From a checkpoint of a small transformer trained on Wikipedia.
Size: 12 layers, width 384, 6 heads of 64, MLP 1536 squared ReLU, vocabulary 8192, 46M parameters.
Architecture: RMSNorm before each block, no biases in attention or MLP, tied embeddings, normalized queries and keys, an embedding shortcut, skips across layers, capped logits.
Training: a variant of Adam for these matrices, 589M tokens, 4497 steps.
Each number is 128 + 32 x the weight over its row's rms, rounded and kept within 0 to 255. Layers, rows and columns count from 0. Numbers have three digits each. The size before them is the row's rms in percent of the matrix's.

# layer 7 attention key, 384x384, rms 0.032, rows 210-255, columns 192-287
089:149134107125110173108112108116141101157120137134119093159187150159143130164125090134145147116141128156160133147114099088104113110124123121104137116100139151125146112185172102134036142192177138138124152140171135109146178156194150130148148089117152170104166166132117201149101106118144121192
096:103079078125137179104143117137181132150093098124122189120162108095094148090128110154151115131142120124124169110164169129156115144134145114114124063165110136142179109106082147122076028099162217143148072130165115160173148069177147119124162156124149099125143102097114155102212155108115120098
101:177114120138105096074064135167162154157161084145129109157136162144144146082177111113069091142129167179101140107104141200105131124083097203057083143109137132203127124157067115123157151116108144148110135174126177167116107092096099110127126118149091140138144109159183133142133084098124081150
091:138117142068101097124174106172178101135132164188075137096119110127133105092129089103082105194131094132108138111128165105128156108113123179157157108164070106165147069150092126107133147072114166136172138153143112118147080078080168186111086167149110138114151131098104122156095122104166113114
092:115106093048071167144120126147164153129117096121090139108134157076112107109070105128162087117179139115126120063130087136073080105104172072108118125147169125166103088132133114126109119127128097163117103139130078130086102126113095134139214143096147142148203180094149175117108129178107131105
124:129165150151120155067162117091135154152101131124096201111114094147122124104098085057124188152099096103104189155170133062147171150147158212111093091175139150160202222110142111123129087058136131112139135137184138115174147082162117127129103173142136139199129120134141125171097143137137125165
114:171103112149095147163141144086118100109134168161136156142123131140137115118107186151113136191135130166137137122137101077135182159152134078151142108120098150103092089108099106022127102147125106136135076064148085072054102133115110166097084111094157097111135118088118136160168174156118087148
105:218096104135160112146127093097076085082148106128100140119096088118186142157146148137130168136174113134134094104119177095133162181129094108177153207131104091107041153079107132133129090166121114136164127117134163107111139094131172184149086155108162057091122113104149157148099109102157128158
099:161133091138159072163105173104109076062119138167222171165125128130194114143190159085146126120166152121130123172103131115098179223121080089191134168149143129130077125127129115108065072168119148103131129112110129099109141105132143102132106159082182076170103110150130143129145120067093111133
098:182176081121144112151104145091098108141164157161160148131192175121178131155164168128147111168096111092126113117127132086117168182102114091201157143105114108082111130108121102059076143145103119132144127056120107138125144079192137158121083133067141097120104139133104137148117123112127110151
093:147230162150181064206096137101109175100167144118182145158119099180181153142181086136129186158095135130119118151066128073117158133162078140131155186114128130106073157122159173139084167138137077100150164156164115099137138144136210091097119139146096179113061126179104110135183083106139108146
101:109071099162097168080142073143140091130111100116055119109120121090107114121105146092111066118137124144103159111178134128129136140080162142135103108136134072141190117153104113155163085124131158148107060111072109176120087124130091182139120155145172100130125153085171172087083169139133104173
122:164152143136129113093191129096141215134128135125087151113092110138096131136085067156090151138114118145105183118121144101174159100161086207093150116148121131144171197141130154153128110097130109095160146142180178133170128153098155104091116122157099182150142156150116105141150116079147161117
130:199167147098132093154144145120156196111142150165119141133117117140150108126094097141082189106100094139111131144113118107148161113156075164095117140122116168142119188128155131152087137082161101075176159145193157107172142141094149086141109123131077161162099111127104091168096096118197118102
140:131118077100106142129113052160210073187129124089124086087143170081067103111058119140113105114171158135115141098125132156118043093149153182125161107122168081159090090131068145145124118095143151144106105180094092156101122145117106112108180115137084189071117150092150147122154124139094087105
120:111083103133096152100122121136159086185106083080116083109171137093090151114109141157160096136140117094126120076152125127088067134111131102154134067134157113155090066108115177122159113134089135193081071122100087117045127143137075134130158148131173110088171125081162166120165121158035103108
158:080051073114110151113105075126177087169106083089118066120124139134142119124138131149086093114137153124120136087090148156106087080129159121159149119118156139123094109148103122116145176147116124183090111179131086139042088190090140159133149074087136078057148134120138168139129170148120110123
099:157116160077153155124172115131101100063113153103175184119131124137153124154138183107133151096095105140128141115121174119134188122144102152126088113156163142084155210138129151104125102071127117102131125130165172126139112087187138126124116165169185097235100145124133122129119128170178107147
092:129097152105117166181174142053146137156082223104102230125139157098127118081065061110096218115145106132153122123111139148133150142107155149141120137151125170123142155167128092117083142129167127108113044096158117126077100124199179129133195117139126069132100137177122128082076130129201134118
093:176173163126127147165129128149141088109150105088153185128185159072080156120098137092135148159115104082190125098171121156093095135085182131042140083145133119163105106124063119098101079080158111108123070178146071101120179165176156136164143129139115158086084110130138212182114112180124093100
097:139130183120101148121092161144076097168149092112161127203108125152085137130141101133187097142087154124156118163115129111105066174109118065110133171164113090084108099124137122108145114144164130149144136086097105179112118125166166082062148187119135099127125126141157094037172140113118136087
096:042121133145124156126078076120096057156106134171209179142100071141136138105124133128154122144162125094188107122121126157092109147100152100165138160120128118127165181182146126090109099127148162144087125157118104136164112120181108165070163096152093066139126121132095168111154124150070175154
093:126145126106140094083149129119110137133137217138140149110106060117168170123117109116096126097207101119168139146128115089140140150112099161077153103106108135136143144143081148050119107109105150144104103171130155096120116136211131163145148155193137129164086118172140104110112184096088071144
089:169140161205167074098189139150154135125145136109188122091070163183087149168170125080120128135080102166157184115116165128147158139194105126111158160147105150157137170128157124102162114167101098086152158140140161151132109172168143124127086108132136188079140143115132072142136136135176077167
099:114129113101159131120089125093051108080141173137141142119099138107127104169113123107189107086109086139167125171132079147109149117128131092117123135117139146104173107136195089052146163135120156140159149085160146111175155107149066123143121095147172097123133143094109155118201095116078161208
083:187167117145103138089180162115173138118114170099156147096134145160127137103122086102089129117128099122131161153138157133137132188204145151088143118172124156132171179146149134097083097147117151115153150149131145115143109165114112170154097107099091125129112158154115092197110094127235137149
091:102145164091138073176102063165127076117111137137133111186085130143172140152180144159079071120167128119138147108094129253085130091193127155111117119154127133091130160182066123167114149119180137180168162168165143105098120154101175169193097081171128101108065132104110124130130191132199173079
092:113083182143098184145142135173078067123162066130165087062163184106158120150110139135086089129144156072145124127136136123098093171134158117100140133138165071088110110132118112135119167156108134129107135122121152150117135077145094178143096189148169108086172148128091150132147191117095157116
084:119114116157135090163038124126093091153177128162107100141140196110120093106129159124144077131134173129113119127111083119129144116063153091136118171115145106093091079119130101133132176186069113171111148069123107108107112119083110138131161125146116124085184130117133088129196169091082123164
090:105182150138131183055151138131138159131160165175101129112096086123199130075145159063074149121115160113100181155118093111094129163147144154121079106188160165173167151167150148134089057107124165156176152123132115131127115125125082128112114122152123116151109105102114103133112128080112128162
094:109080111112112178124168075099219164134164109090079121090184139178057107088098050082099100094182148172071152105161134089138107106109097140131093129122087120150128117107112132127081090145122141143136088152142110136119101129076129146111154151090161085062129121127129188157090107067116142131
090:139085039150075201166072091069163151100120142158059132092126132095167147116136129113164097068130161119091131129112085064139126141119135162114107123114105098131143114083158084091128100182114187165112110132211120177151163067155138183130121132110113092160158081166136205123144151096084098152
100:100084157085130147099051121149179106189148066103159112180141184176121111094099156151149082131165130105150156102128139137081088074087117113174148144084162096115093135100126129123139134149114109132091116135081108101077109150100102133082145169095131196113166113141137183155151132146081089130
083:150100100112172085179084132133118133086112133168100084120126172122137144132086138156171181133152151167147095158137106124079110173154107132127071126120146111139108067165160122113152186130091127128111136107130126080117113062169148142148081112064169153143130129161137096124114117084150181157
097:088096124095108149133073102092063088124166167146089115150174088104136118150131111138195142115173173108162056157106055130109098136096124031165149165115132174091099062135137097159125146157130123170113119071174131103109187132119127129165132100123126079070150102142075186098122174124107158139
099:091191115118083157168053170173131112215102086104225087166168137146141101120132168139152141124198142096163066156133108104100131129139114097173177153087186124156070075096097137137145175183135087145089115094043069131139163128133050096105169146067152118114135108106128208115148094120065131095
090:122115183144140194087134207090102096021143112127097102132123116103142124146118198094173134073160090113148054140096130106126122108088118060166130150086149154113100092105164135113130119117143147159126208083136129086143145141097088147136129124116148128143156153108179172123129097161109119106
104:097175114103100127082108110095173106189145134109076135118142129096146161128156077088091116132145143162135108122139047126136121094093132188158108081076120122180133114153083134161164141093174168144123111130121102111115106121116072104123177113143126105096166083136187190119142127134102110107
094:119141147095071162074115130112171148156128113120152099057137097177122088105139131135134091109103131090095082101150160120161115065142074182146110099109125173070106107108166193161136110066062043128167144126145117083154147124099154128088152078154131138094102079119120123159098074138100152141
096:163181106170161056155117183139107191139120151160129113145127100168091121159164083105119173109093148162112121150135115138134140210183076068095095123124157099104214172093142111117147101112154080092151164059158159131123117188106134082142068121123151103130072085101118106099097180123157125110
089:143131116089116154155141143149158080069118144102168058110176132077098149120147118194088080171146171162133131121094111133151075085137145158116215118068141136153085155119159115101112154108165085117067129137151129136170057071146119161184163149134094160076176132161089095129177103129140122124
097:151132182187128104126165213081106138101111191131139115159113053165142121163159143152074177115122073074121096124113144154178187105123088159121121148156110206089102149124160083129160180120114126108187156092177156071156137142131131145148095107147129146159108116161098113155079114100185154156
092:147140169125116081092161153097119110114151149107130135139152097149185138188194202137134059110083080146069145111149151100129163071212073166111076120160107145107104136115123211111081170161085157154174186104104177177121147149133188178098071141131132172127121157094151083139117101160115110137
086:181200122141105126118124140133096191135101118090139093141152135158086101203105073089098158129134103129087164143125108133111093131203030130125126164128135170116138161113159133112078098105149109087138149118131141145100134189144111139112104113073151133106091132120106076125121116073191120114
088:174075121129142187087126138151128128128101173146068144126174123079054163123137178100153114121125141102148141126146162130150099155127193106128146122132175161095114134187151171170101097096123105131134166097142154099081151068083074131181111125125147075111141087124095138104143139152091166127
099:205133115114126183117156175164192122141102120131126142096101137139074127137127146125153074044149086104114113107154135141092129118119173158105152086092125095168110138107114126144121158109115155122147096164045085229097049151124087130141124147126097146176143153111199144135150143136160116080
# layer 7 attention query, 384x384, rms 0.0344, rows 211-255, columns 192-287
092:167144088121155125067094111096156136155141152128112061075123148088116119160149124102055192175093109105161158114125070132143066142157118200082140154165116151165077162158108108148118153083135093086098151114133153189100075099159128104139133136159065180168130120154090120101085122093182137080
086:088128129126124132172146096090089168150049104129160138122134145111140122080134120111114070131130086147095184131091145128117145146182141126164075251094105124127107119123141181229092170140121096135123172124165168098143099150070184108095130110132153140146125152138144121125131131139065156167
093:187179139118148136168146170105131153105112154102109079096080168166067133195099089130100095111126112148133186041134147114161176124163144169142169133177188119126114180084128175121169125112133121099107097109163167132143152129155134130118129106122120151102201164098100127154142070107181135113
091:145123103133113137115143176110134119174132183125132130145162179154153111175116128112103133150162069088146101166126107199134107126101101053135168139097065165063117112084191132108132112081150116104164104088110115125154136113092100139186091148151094162124063143158124091198100128105113138135
096:082111140092164150105137115088187189081105152117102068158141144112129134156123139115062160092068101131146167127162131153194144182175142191103158147197187170180186179122161095106141170054132151080129182176156163182145124080133070081143119146168113155206153158121090149102117132093201161135
099:058075158119149154163184137119049140101176157114139101059124080110089083131144118116130134099094119174165138124152185112108067181156184154159083114130158131177107159092157132105182161185146180136118114151123125149137154181144109191141147135087131124099159147125086137127153129088116152122
107:095093094123106119095104099140202156153126131195161124107064158127097151170174162144121131118156178141149115112130083175138110096124141145112167164122133129091165113098142117145130054138106154108194211202070145123121104104116080142095118130119088140202085078123087093112122093119141132121
144:137146094107114113083119099136200164093149144181178150077124155128086170127115102165119123108098111107180101073172057160168087131153162166108150165104140114085151164120126121138142098101144097098181127137154169178143087148175093113143140179132066166156171113120108035116120137105094146151
123:155143116141119120097131078151185105086101153133143100176063132084094154106080176136108127080148107159142166082148089133151054119148126155126160180134183059084195171174095106186171123125173109125125191161115157198127095121121099130089112144091096170165144086095177133131139130125108125144
114:113154143111096115164128115100140123102184145186172164123120156140138144136152115141162123152140158126142147140140090183108116099093098107134118139122156094134124111094075108087074165124133161133126105134079112120132113069151079111095090161134136170137043135120139163098172116158117083079
111:137140116117166114105154127132137121165077113110085086080133089091120130124096128114108153075110114137134109107122163105146146137170170192135135112138122136130139130139160140168170106120104074105146155162154149141099155190128142123156154128140122117171135155155092122141058151077147175183
115:083099141096148103109154118086151123095115176142108128112105086105093071104131120128093127134094117132144140134137143151147198121151146198097151113135182200148160139160151123110093147076114142096127115128148175139143110101175153105159194091164130107172167149166098149099087117157162107117
122:102157155124168095164106099111138185082124159136115128138133123140093101107141081142172126101100111123155120151143075121162160129140145162120114112110155159153177115151140103135137141126148149122126146093105138119163118110172166093116167131170116147173173166138109140122158142128084152113
089:204166171161159084093133125125112154210090176102114088099166114061105157090180133115140147166093096130134125125125120177141105124197176164075145181119076146104139138121122104130183091116103078086138183087127170164114161186100152118130147088148108141134144154109122068132109136079135158148
120:198108103144115189092153158161122118155136139112116123105142124132153161169085142128084159157097092145121103113146162106092071129123128107154132134139058115099092164111147110124134107109147147127152122148133080111114157123100076152151088131145110123110093106098121127153083117161188121143
114:135154110100134132107165170142059086144056105088133117118182143134111126160064144106139065104120087137118132142139160067045088098143131108120112109088136079148110151099104137086133117148123094171153058131144080092100106147120159126152106159116172157066156098104165136156091115192099114170
091:089145220176091161133096155129120190101098152122076113105153160133084111074107115139079178150134152131147113064126132114198121193155100159100166101111164140143170147121175106139124118152154124161139155108129109144174200109090171148124137173137120142102170124117154133123161110121144167109
095:162176147170171057116134141151109136136128129081183150152147118108097102127131106149112116122130131147116111104103077098132161086106132186099152114142163146134166121135115116134091054131108099141075157177196181142206128117082154155151172111121149162166173151195143106157156107086138134125
087:181137123119178138111072176132154164092194113124148147113135130085120165074177129143162121056116094159114104068092132119168095129134105136130079190096171112069143127152111073083125108089131149081084141170076129174143059079117098110123062140131147137119100067110093115125176096135173110126
096:136074105148086133178080135127110074069156089132128157114130142170147151152194160137126139119153175133137118155097125120143086111116150089148161118169119117105104141145057164118149117127126149138095156152145116123090151140136097150154109132126109088177079116127131165117159191132146149035
092:048096058132144136111086112103167096105153102085148079097152133176120126165142156143077094133071212144100139135134127120120087082075073118157092138165137049142140118103133086118100089146085171163148117155075161167130110118127070130106134099093167114113095073124162160082149100116092085153
086:126152114163140077130121110100150167100111121127094142126098125138083096152121065094112120164096154127093178119174065078139173153130087123154143182168098081151131123191128119193144087121141153131089126158146155162113209148140136093115137090160133077115092127100163147069133032153151113155
084:072131150128072168086110114123161090122144097079159104114127126143092126143125152096099095079129131116154100108169128091147134116111124228093120157077156057190110097118248132076163174114143108120163169113097149141129138095093125123133088136149129124146148089125154148120134148128072163105
096:073075126149053143120117109089192101102172091093131126181127053164203149146177154162127168111116243106105131112114134134072124121156111107123095150168089102132114078101141167172118142095133126117144106133102103119119110120110099107069132164105138069130094146139188118093107101104118095091
098:119194175157122081136169130144106168114147139129153113104104092112091120128090071118128078155123105118145104096131124125126136125156129199066073099166152105165172117117186076125131155122131127102152111128144161157188178142106158149104113132132133147136206160138163122163179112110104161154
089:153182131111171130109111155105095114153144201113174125047146137123085101114125103102159091107101131115156171119172104138081123182112086133096068149072150054141124124126130186104136140080089096120117091118113070138121084121117196102099111129130152098067206124142154157152130129170082171124
092:167183143105065087130124130114106144157172156130174162156127092172081169114118090108089109124215110108137133114073119137102172148126121115071099131127106146082101084117144144180100142187144095146154116086183121103181167160084110163163111161137180063117141144177162085217151063140111093123
086:070148165136090066122130100129107103115152142122135180134130076115169155087171140134174115111140210115096093109157111100106149071150100046154072158131107085136096097147092193154122155143136183173109100160177083117087146112094144132095133133111176092094162118119139148087150108118148117099
086:071187073169110129076124084100119088135181109089181054175083133156104073148087084078107037086133135141120141143162130046137128156122075135148152177170113120108160130137142141118193171128138096125094170124117130120121177105070071106111113123114111147147157139103109145144174138098092138119
089:171139152154133137105174120083141085136106172111121123136126099069082133120081126096107163082179104123150119156164173128177147188126150158136102148154146185185162154135156093141140215087108150106145130177139141187116098112141141135154125133114118170167128156142103149170116098097170139199
084:079103151111147112117191106124126139142123137173090148160147077060162137145124081121150202144076164141097118150155119152112122135189142121160167170195139186143135169159095155171082144111123117124099131113194128139105134077143136118139110086124143123175098155146095161121116134104126130135
086:100129101153144213126060131129157106145121097123104114148161143116147092123129153143161157092127125154142102151146153153104098127160126080164160106131051144087205122169100111111135154142141205141130138152051141139098118119121072129126143158102070113139105088071115146073106139107173072071
085:156107138121091158226137137083073122156151178124141166128163185127144111122110134142147106126142142164096105162129086192151116066147163077141130117101080101126110090170121174151140136161120141101142156094104108098146148114123155045141134116160087132124080167127138132068123141121122131137
093:083087092125108131157094143200115062094143082128160126171162119158162109137108161129183121133141143113135088162105089151070086070082152021129145102175111119121091050147107124133107119148104115170142142101110098083141097111122110190128144121093150121098102164150152142157127153119059103108
093:116082065142106129136112119137150103130123095144085133160146127150127146105189178136178134145136087141092148172101129116107113100083138019168135097124042091052112124121106156141120137160144179158154134132094101141130149139184073176089105131110168127132052133137128091107140104136138135101
087:147131098162145162105098153111080099170137079082153141154114065169178123148140091123172120112150201078136135167092134140056147137091081084114140088151086159071118115100168104114130107130151072125154112096074114107179112090129092165101122102082124130114067104125149131187178131059091089143
090:143112069128145127131163101080074162130125154094129142172189103163195118135108118106116151107074072164117208197162124105096170195141129122091148174139104145132145138156119185136113137139103135128183111130135122105139147145097142047138148106119126098123045177146170125105112148141133139147
091:121116112130175133144078147125146085145128122122184125109134167129092135149081110121137097130096135148135186133143169152054135095086193119084173093058184130203122165117176125091111150098106152148134112119111109157142125109155158170113139109100115171144133144135134118218160110098056100178
082:087072121124133147171150105126110121157165179127108131123131121146143124065141172080162104108181139124166110188134130106188111136136143083105126127154135097120120144154177106139139160167140114147147158171119051119052162114148144114142112185142166126114115130124070150130124146126094139126
086:156182133150080105130132126065101169182082149163148095134118158154123130161143126148138112131091117147102124104090091168193166082087134140103095159104144157183103087133152122098116086131091126146143114147116143133170134111099148140053073023136119090175211120096194068093130094144139117121
076:090128114144163163132114116109138107093119052073136127124050134166114154144079118147160080140145173125087135112146133077085226153036106175104124069170175065161145153141192167174112098119090148156140113167162112086171118115106134131075156120133194100120146137135139162200164088078105138158
099:176148145152106132078168126103071099141135123127161140097123067080099132113064075134100129131067172162157144128155200109120128203139091158109101101147128119105083137056128173111144137110161132127149063115170108090125160126105127143120109148137135053116141125145148166150184112187115161119
081:157171113203155108149129109163106108192164129128147174176126139135075153101125105099132087118127117182126098121148164105178115146136091131102133108086133114159112124086174089127150133177120138137156113120123064141099188186112123082100081162141146110160091146159132114124153117148059133105
094:118131100090079133140138108136068043163154119174175138123147124165211109158080100110129109115161163094124113178059082178106102086101134112065129141121104130131113132137130128119182144135071099133102159068103177163113086145131117125127159100108075165104124118157109068172117144073087091128
085:170162171153135137129163131161059193141118182129131161055121140132128117148085125088085162173146073092122147153108157158169144143158180158114153143103118089105156155120133155098188123129153130118108165156099128143131152137107153118121132157099120131141098109110106080114119110124182118168
# layer 7 attention value, 384x384, rms 0.03, rows 192-218, columns 192-287
099:154114062128115149086086122116132105122163153133103147089079112118128131158100114130149140186102138097078094087098109157144166153191131140149115139152145122104131146136176110125216157149122115124211096110095097178133140152102165122064104120091128133121068095086082102126120100084146103085
094:196145139117100125163135151132098072122106058129167184154131134213119165062123188167172115143179063095131107135156091153139135123149100118179149117160165212097118175117086104165063096139111127123153122143113109126135111129091086089087155157126135115115071124119132110123096139150125159094
101:093167136089169079128127169127101128172108120114131105047148167112135155181106139099100081161096139148130089160128140134111090067167122152131156120092101120157104099104115147106078079167137136130181113156060136106128093161177176156123134123106117162107161098104151170124140150136138119141
092:140126128151165135130145146113076129157172157114160112110125160103175116100146152070092135128080146178145128106148167158106096165182134125181136156144099148124130128079136124101140177156093125163133111159109155167123137108105185153112099030105108102075070160073160102146173131099189156110
085:128061090157113124135079120128147128133136080137122165079153152117152148109122132135174101186063135144145142074110113180148192169160139096167136152110095172092146094163117132079182142088129118097073124095194154161091112142081085144126082078075126109120108144118146139142203156075070130068
086:139139123104109173112153139132074141120145080124099146143083131149104177179134145202174104166118115111101138090060111122120101115133159182145080113144098136106119158088150069113149162168163154115122113171109137125114098117065137094118159132123109166150114137114108116144044116121159147099
086:116136111094169117104146131137205119130108145130155091113061146122174129139136113105143125093117158126112117130099147120177168135065149158112148054097121093194121153116137092133134152129086166160121114083146143159147108110122192134112137101138122141118126112133061119171065115111143108139
089:051091128045123091131136059155133138133138111159099113060128147115160042081135119112100138146083081154083123127062131105144073059165115166079078089149152106142113173064070130089106095120155095148116150148133130173113116093126178153136135172152094128108126124128167129125109188163135136139
091:166090109106076169155177101132085144132126121101145136082146072159145136120076125073105198219153144110132134174163113105127163138128143129155147171150136194072111079142137090129181077177135079145114107120076116104144158147149092166045113120127147132090121103140144116136107055079072113075
093:079166149159169087171063089135115189113087111122112117131169168096132158193122144157153120105151144165151115141137107125132118070077086148064151186099116179105113205148081177133098109129188108112130122091168111184113104133180160147195150121195097147141181152122130199168125124113101138144
084:088099056132098108174160134116093123147158103092137136135148104158156165092111164075086090113100171139093133136167156141175090137106116115125146100165162127088175148124078128123175119102103132129135134080084117122117156070133170094114108119140100124099171153123145118119163155089094184118
083:130157110104173199094050134204185176101118120163126154130100110046101118179140102147179140150148123098148136176079059122140118100100139132107128087139101200095108138135118090107090184130116075147161128132187159168117067107135137109159132180149126128129118147189079136127106096107109136145
086:206155119119178126126128119114090122105103179050171142156129077086094222087115154204136085124157117076111111146124121091133155098095209100177081167138105097131150130164135127179094140110126131117145174087146084135126115119147166140121121163149171131173146150146029152149098083133054082089
087:107153139087100111140172064112116107128132141144099099118102049086143126122115178166078108126192169186150121142142158113116129104141123133072162122100105048077156170099107094106185096073123098123143165105115097074153169109141114085104169126191142151091200133149123151127192128088128152141
082:143122128127090104140139108086119074134137115084171156124120199171116104085085115149122118126129141113079140077160151116119093133137124136136096172170117084104122150089115148176106089180127082149145129128083130129130167090110083116121146174112161128107123159132203076137161143158095098129
081:116128109092155158097136131147067116092103077106143100148098130100139207134143130168114176143131150137109181162170128135165126106123159157085123109088103159128144200067093084166162160149104190147134124136113131131148080155084104125102132103131126162097153121113085172126028105098186154149
100:040108079131102150049110084133132127134078111105104176139163098151162132147160113112110112132104119092135107173082128144075140096176134119087121105143091155086198164173093131172140069117119120136105158109189116107094161132116087131152131092088164148128148136125159209197154163072062132148
089:158108069182110101148135186112084130161113132155108163169190160089138148110130166104102091132052121107148126167140167160124077149138123102125142177136099154140177159122135180121089120133096151107161137091144102153121107148127139154193084075107126118142115146079168141139164146116108163089
095:141072115183145138127140117113068150156159172101148111173099151154134137117124088112143086079146150099123126144127123158120084219051032132104160110104093139112115091101176114112168065196114155147138135128089123064120178151116159123115131098141105130126147135125121099110182038174063139153
092:095185173107072170150143155123140130124120099140078176192142082184097117092099108175201132195183154158113186163121101112091163094192111140106104172083126175069167154090096150144140135029148112110126152117109121105127132155118109126126138157184130108138132134120188133090120098143097097047
088:161098088128063142146147070095131125110082148095123155184173141111161091113131124106142156166099101100140154113117136135111168130166149102163112147152119138155132097157131141138146107066137124110067174175165095164133163136118091105153091157120130115128055151113179068118105128094084104115
084:187144132116131089103092123105123091140153173169127126159082105120123082133075134113124148142143151145142122174107153113114114123156102144137103111063170140144133121056101139068120057175128132145141088105096136146129126129141076119154127108123127099140076069102159156090142120163211140152
084:144241114072148157156086108146107162143140164116134142179141099132109123171117135147112143165128184148175154133117146172090141076132166105158123172138163188130094078137123152117188144101162124097139108101151153085151122189138058147139105126135121138105145153147114098083106089122133141148
084:154097133122129173165181151150089123106055147099109171090184109150154116115127126135102115134143115091122083083126114129131114076136170090175139119131081187153119122189155141204114114086114094136119118103115121119129141100092143107198109132088120134139108125104092150171096190103105126127
085:107129094142046130157142151144160083152178102123126178138135067146118166130115151209252137151152149125080133186121134178130198116127151120104074140034118108093148100117118125125168165139129109115158158151151117094141161138159202104125132140140160109126085124130109066154128098151056113119
095:097159124122114083147151154181138103150126085106118090110135108091148095166100150176214157148127099143081126206099130140044129130189093156096080080077168077125118120097123176162122086135143140123165136178121115138114110154124192125101160167102117141149105166110167088143026067166127096124
086:094178168065174105098160147095180145109145121120088112172106149075158090173183156116081118129137138168088123131128100124084076128172120159066102094148105111118152207083127142152109134155131141148106144119069116148148123115099145097117126102130118148129142129146153143111110152168153169143
# layer 7 attention output (transposed), 384x384, rms 0.0321, rows 192-218, columns 192-287
092:066126108096054091148113121142155093145105122158152095128105084173185129086126094094142158089122115138129093173056152160060159169087079108096119099086147151170133161116123093122076105143154118191108140120172104111116141121099118160127111176109134153061122101122147073164142115151074057114
088:072173112124139085109187142111234168127135163120071164108149114078168138109105136129133156154110060114115174105134161161122132119184136133134129135128125095116104118135156158075130157112143175109148115180138083125111162174130159163083079066053143057115109140142085081114059056104156084113
097:105153109108131085116115118123122161172138175124089097109162110101162112131132120135151159148181080145109137117177143137122074130177114193111125095165101154115143067117138142104145132102165163146183097144147107151166181154107089136112071098159123162123150144085074143095140110167167108146
085:097134072157097141104100071166104098126082124136127111113097135106154100165158103144162105098144157186081137099114123157158079101126101168168142097146143183129101116080130113146145147124148080180116078100140139122078117086097123127129147118146108150153158128125121125135138134138098088163
081:083113116148081117130060149155115113122189109139178111143094142133137136150190118091195121050175117115151138133082047127098129090137053038123116133141132142110132107114108060116084111175118102164140128114163080071062139103088111112105167199133176091140080098133136159131163134117091128151
076:117174112135184087125164126123178174183123108092091139108156092144122185096093133118121148112087114102096161186159148176109134151175136159135120124122065170116127141127131162085098161081149156135104137160138114169210164160160118142150107154127157090125108087085154076189078123136186125106
078:103094103132091083159116144106137132133092147140177098123187092122136129142115118124181145146146112097115111191090119153101125129173170177075083155099185128164179163140165133121072131070179094094101162141154118121192113163173106110127129101162099163141142180163151107221170076106090160143
087:123173144097128091125120124119072124111148153134047149099189113092085081149126096129099153156135132037111116141172107155044081091130124073122143104138182123116091168059147133154144161108135136082127109098129099139127129102151145127201094177139125112110099162123144091195152121133120128157
093:116143164110132096095161175120087134203165151083179120143070134130188132087122182153138142122133152085124152112054111113110201059116187119162108112143121114089158118129127064103161115166154120157130150131092111117141038057079144111029150159112198131110149137204136115079122096156085097182
087:165157142110123194198125122158093141131140171166084156110142114101070135122120175125129164150111130133141101137210160110125119137169053116038106120136172076116188116063093168173164121118102153138161130127137116102132179156100141089193103200109131140197149143107129131098133128134169122106
074:129123188123149137101185068077184117154104149084085139120181129083116154156121132183095115125093110162132142118140177083097110106125144181161114142157103073098090122097122129191093110075120142150154091176169118149152165139096132122155108109132156120154136124131098133119184089098089101120
082:114149145104122155112101111166113106108068112134202105098095100164135141127144106120106112107103189089147148152112127089072154165054165089108083087142154104131140172191150134102108109150157150161139130138108146172133108155163095139126145122161148138185093125086175087080108098150128123146
083:126127146144079135107150094142099084074099095113101133101215116148110153193109114162067122106114110151129097149098094163134125083086161152093165179106099102108112088154125137137097150153113112093141153189119157154105121138159093110103126099096131087175119096151082076124069082063117122149
086:107148173065148131159169082091191166113162187088076134100113147100128128131129126171099156144050097142139137122168151128154150173133135091162101158159141180090082164079108169175172091155112115118100146153126181159168171177095180137167112158083177135159125127162110120143128122103145151146
078:163033142102095151128166136106113181143134184109134156067199145099092130077044104085171150144151123105155126105070089128134151085149159164145181154141066135148063052106166132155129130151079092123128111121110132096122135116116143102141138208122094065109138152074156154148168109104044146183
070:111137136129129112131156128115181134136126116110122088122143095121133167090143116144146161152087178136126142156124199118140125142139116231099085145112142107158179158143137150094127177123169108108168097112158120129199182165158163123151095094124147132100103130139162089137131081143166165100
089:108148206083050156126179120149081109107134152150135199093119134090081109114129104131126108124082184085177139069084120128101110077086129097107074142125100075070142101111116103140152076174075145163157152135176125097092145091132134164130134130110149112127112095079076139095148106098112168110
088:113130078116130129128136139170111122120112136143107096112063177135150122164167111099158098124104174206100183146166145109131124094138092163132149110068110141111124154138113128100114159148097174145114105162100059097051128151141139183115131076102129112134117085140170157067074173147167123101
091:178136139140148157113104100095121070115110062085182127170101151150151081172120126146144092143142100182127130134079183132079140152072138085162150094094155102142195075108088110143134089078098077144154111130109148100115111113109110132151138122184093120071149122132168140141160185112104150141
093:129138113110129123125147083157118174112175183108090132112095164116143132073142156153122179128095118098156166180141119125139178150158103146146154129064072160081139136100079119117151126136144101143132118110126103110161146113090115094114126152114189132118147157134150102095067196125174103115
084:113176123125120128208115148184091132131219151133136137122096148127113142133155174111140162106123173113175139115163103165095158112147135055150117121102122137099111091149101098117136202160124157112158172141163113093086040081092118133110148166122135100118088154106094146069135159118154088174
084:079161152129138135114123130117133109124140155130172147096084155176149126130099083073177105100167100138109160191139104129122107174105132165163121101088169148144164132144145135098132146129117133168101048128092117125149141202161114164080056102153086142101121151054175137158202087080139127160
075:159118149144101138130114129170105097135148130128117136162061168113083121120153177132060139086144142119170133084140165130090142132105086092122134121138158101075107158123093126137153132171139124139155135124145105127087144060110133141105128177107153107139162064126121171093140179136168104150
080:237136119137133104125170153126158136114112134142077154100151170085110154122132101145113140136113158126125074014138102101141138063112143123075137144121084069089061111111130134148138119127118139126131118141094072128123100108153146145101112114094172138102102101119108074090097141145083084120
085:083099158078158086107130139119089089088144161117193154121139122158187125144124170121201134109128121085147110255091038150095172117106159117118146123125137132135157117087114087130114091166107138156108150151152093090159119162174141118138151161124158109135094115136129110175154155117119115151
088:105122087087113109110103141114094135108128129153097132092119113121165152127116159111137167122130117035147144185143084157120078157123123142112151083149120064151116128101165159126134109123088138122169121143142085133127157124167165137114134182135160189131115168121098096152102160132099090111
087:113147162147159123147175074116166159147095120078032097088147171107098161117132090105080171149059122104140129135165147196175095195172122135152111148109105201130136149128173170089166173112149098089151156094121101167144113196132127138137109104144100135138106134087097109170108133171192126097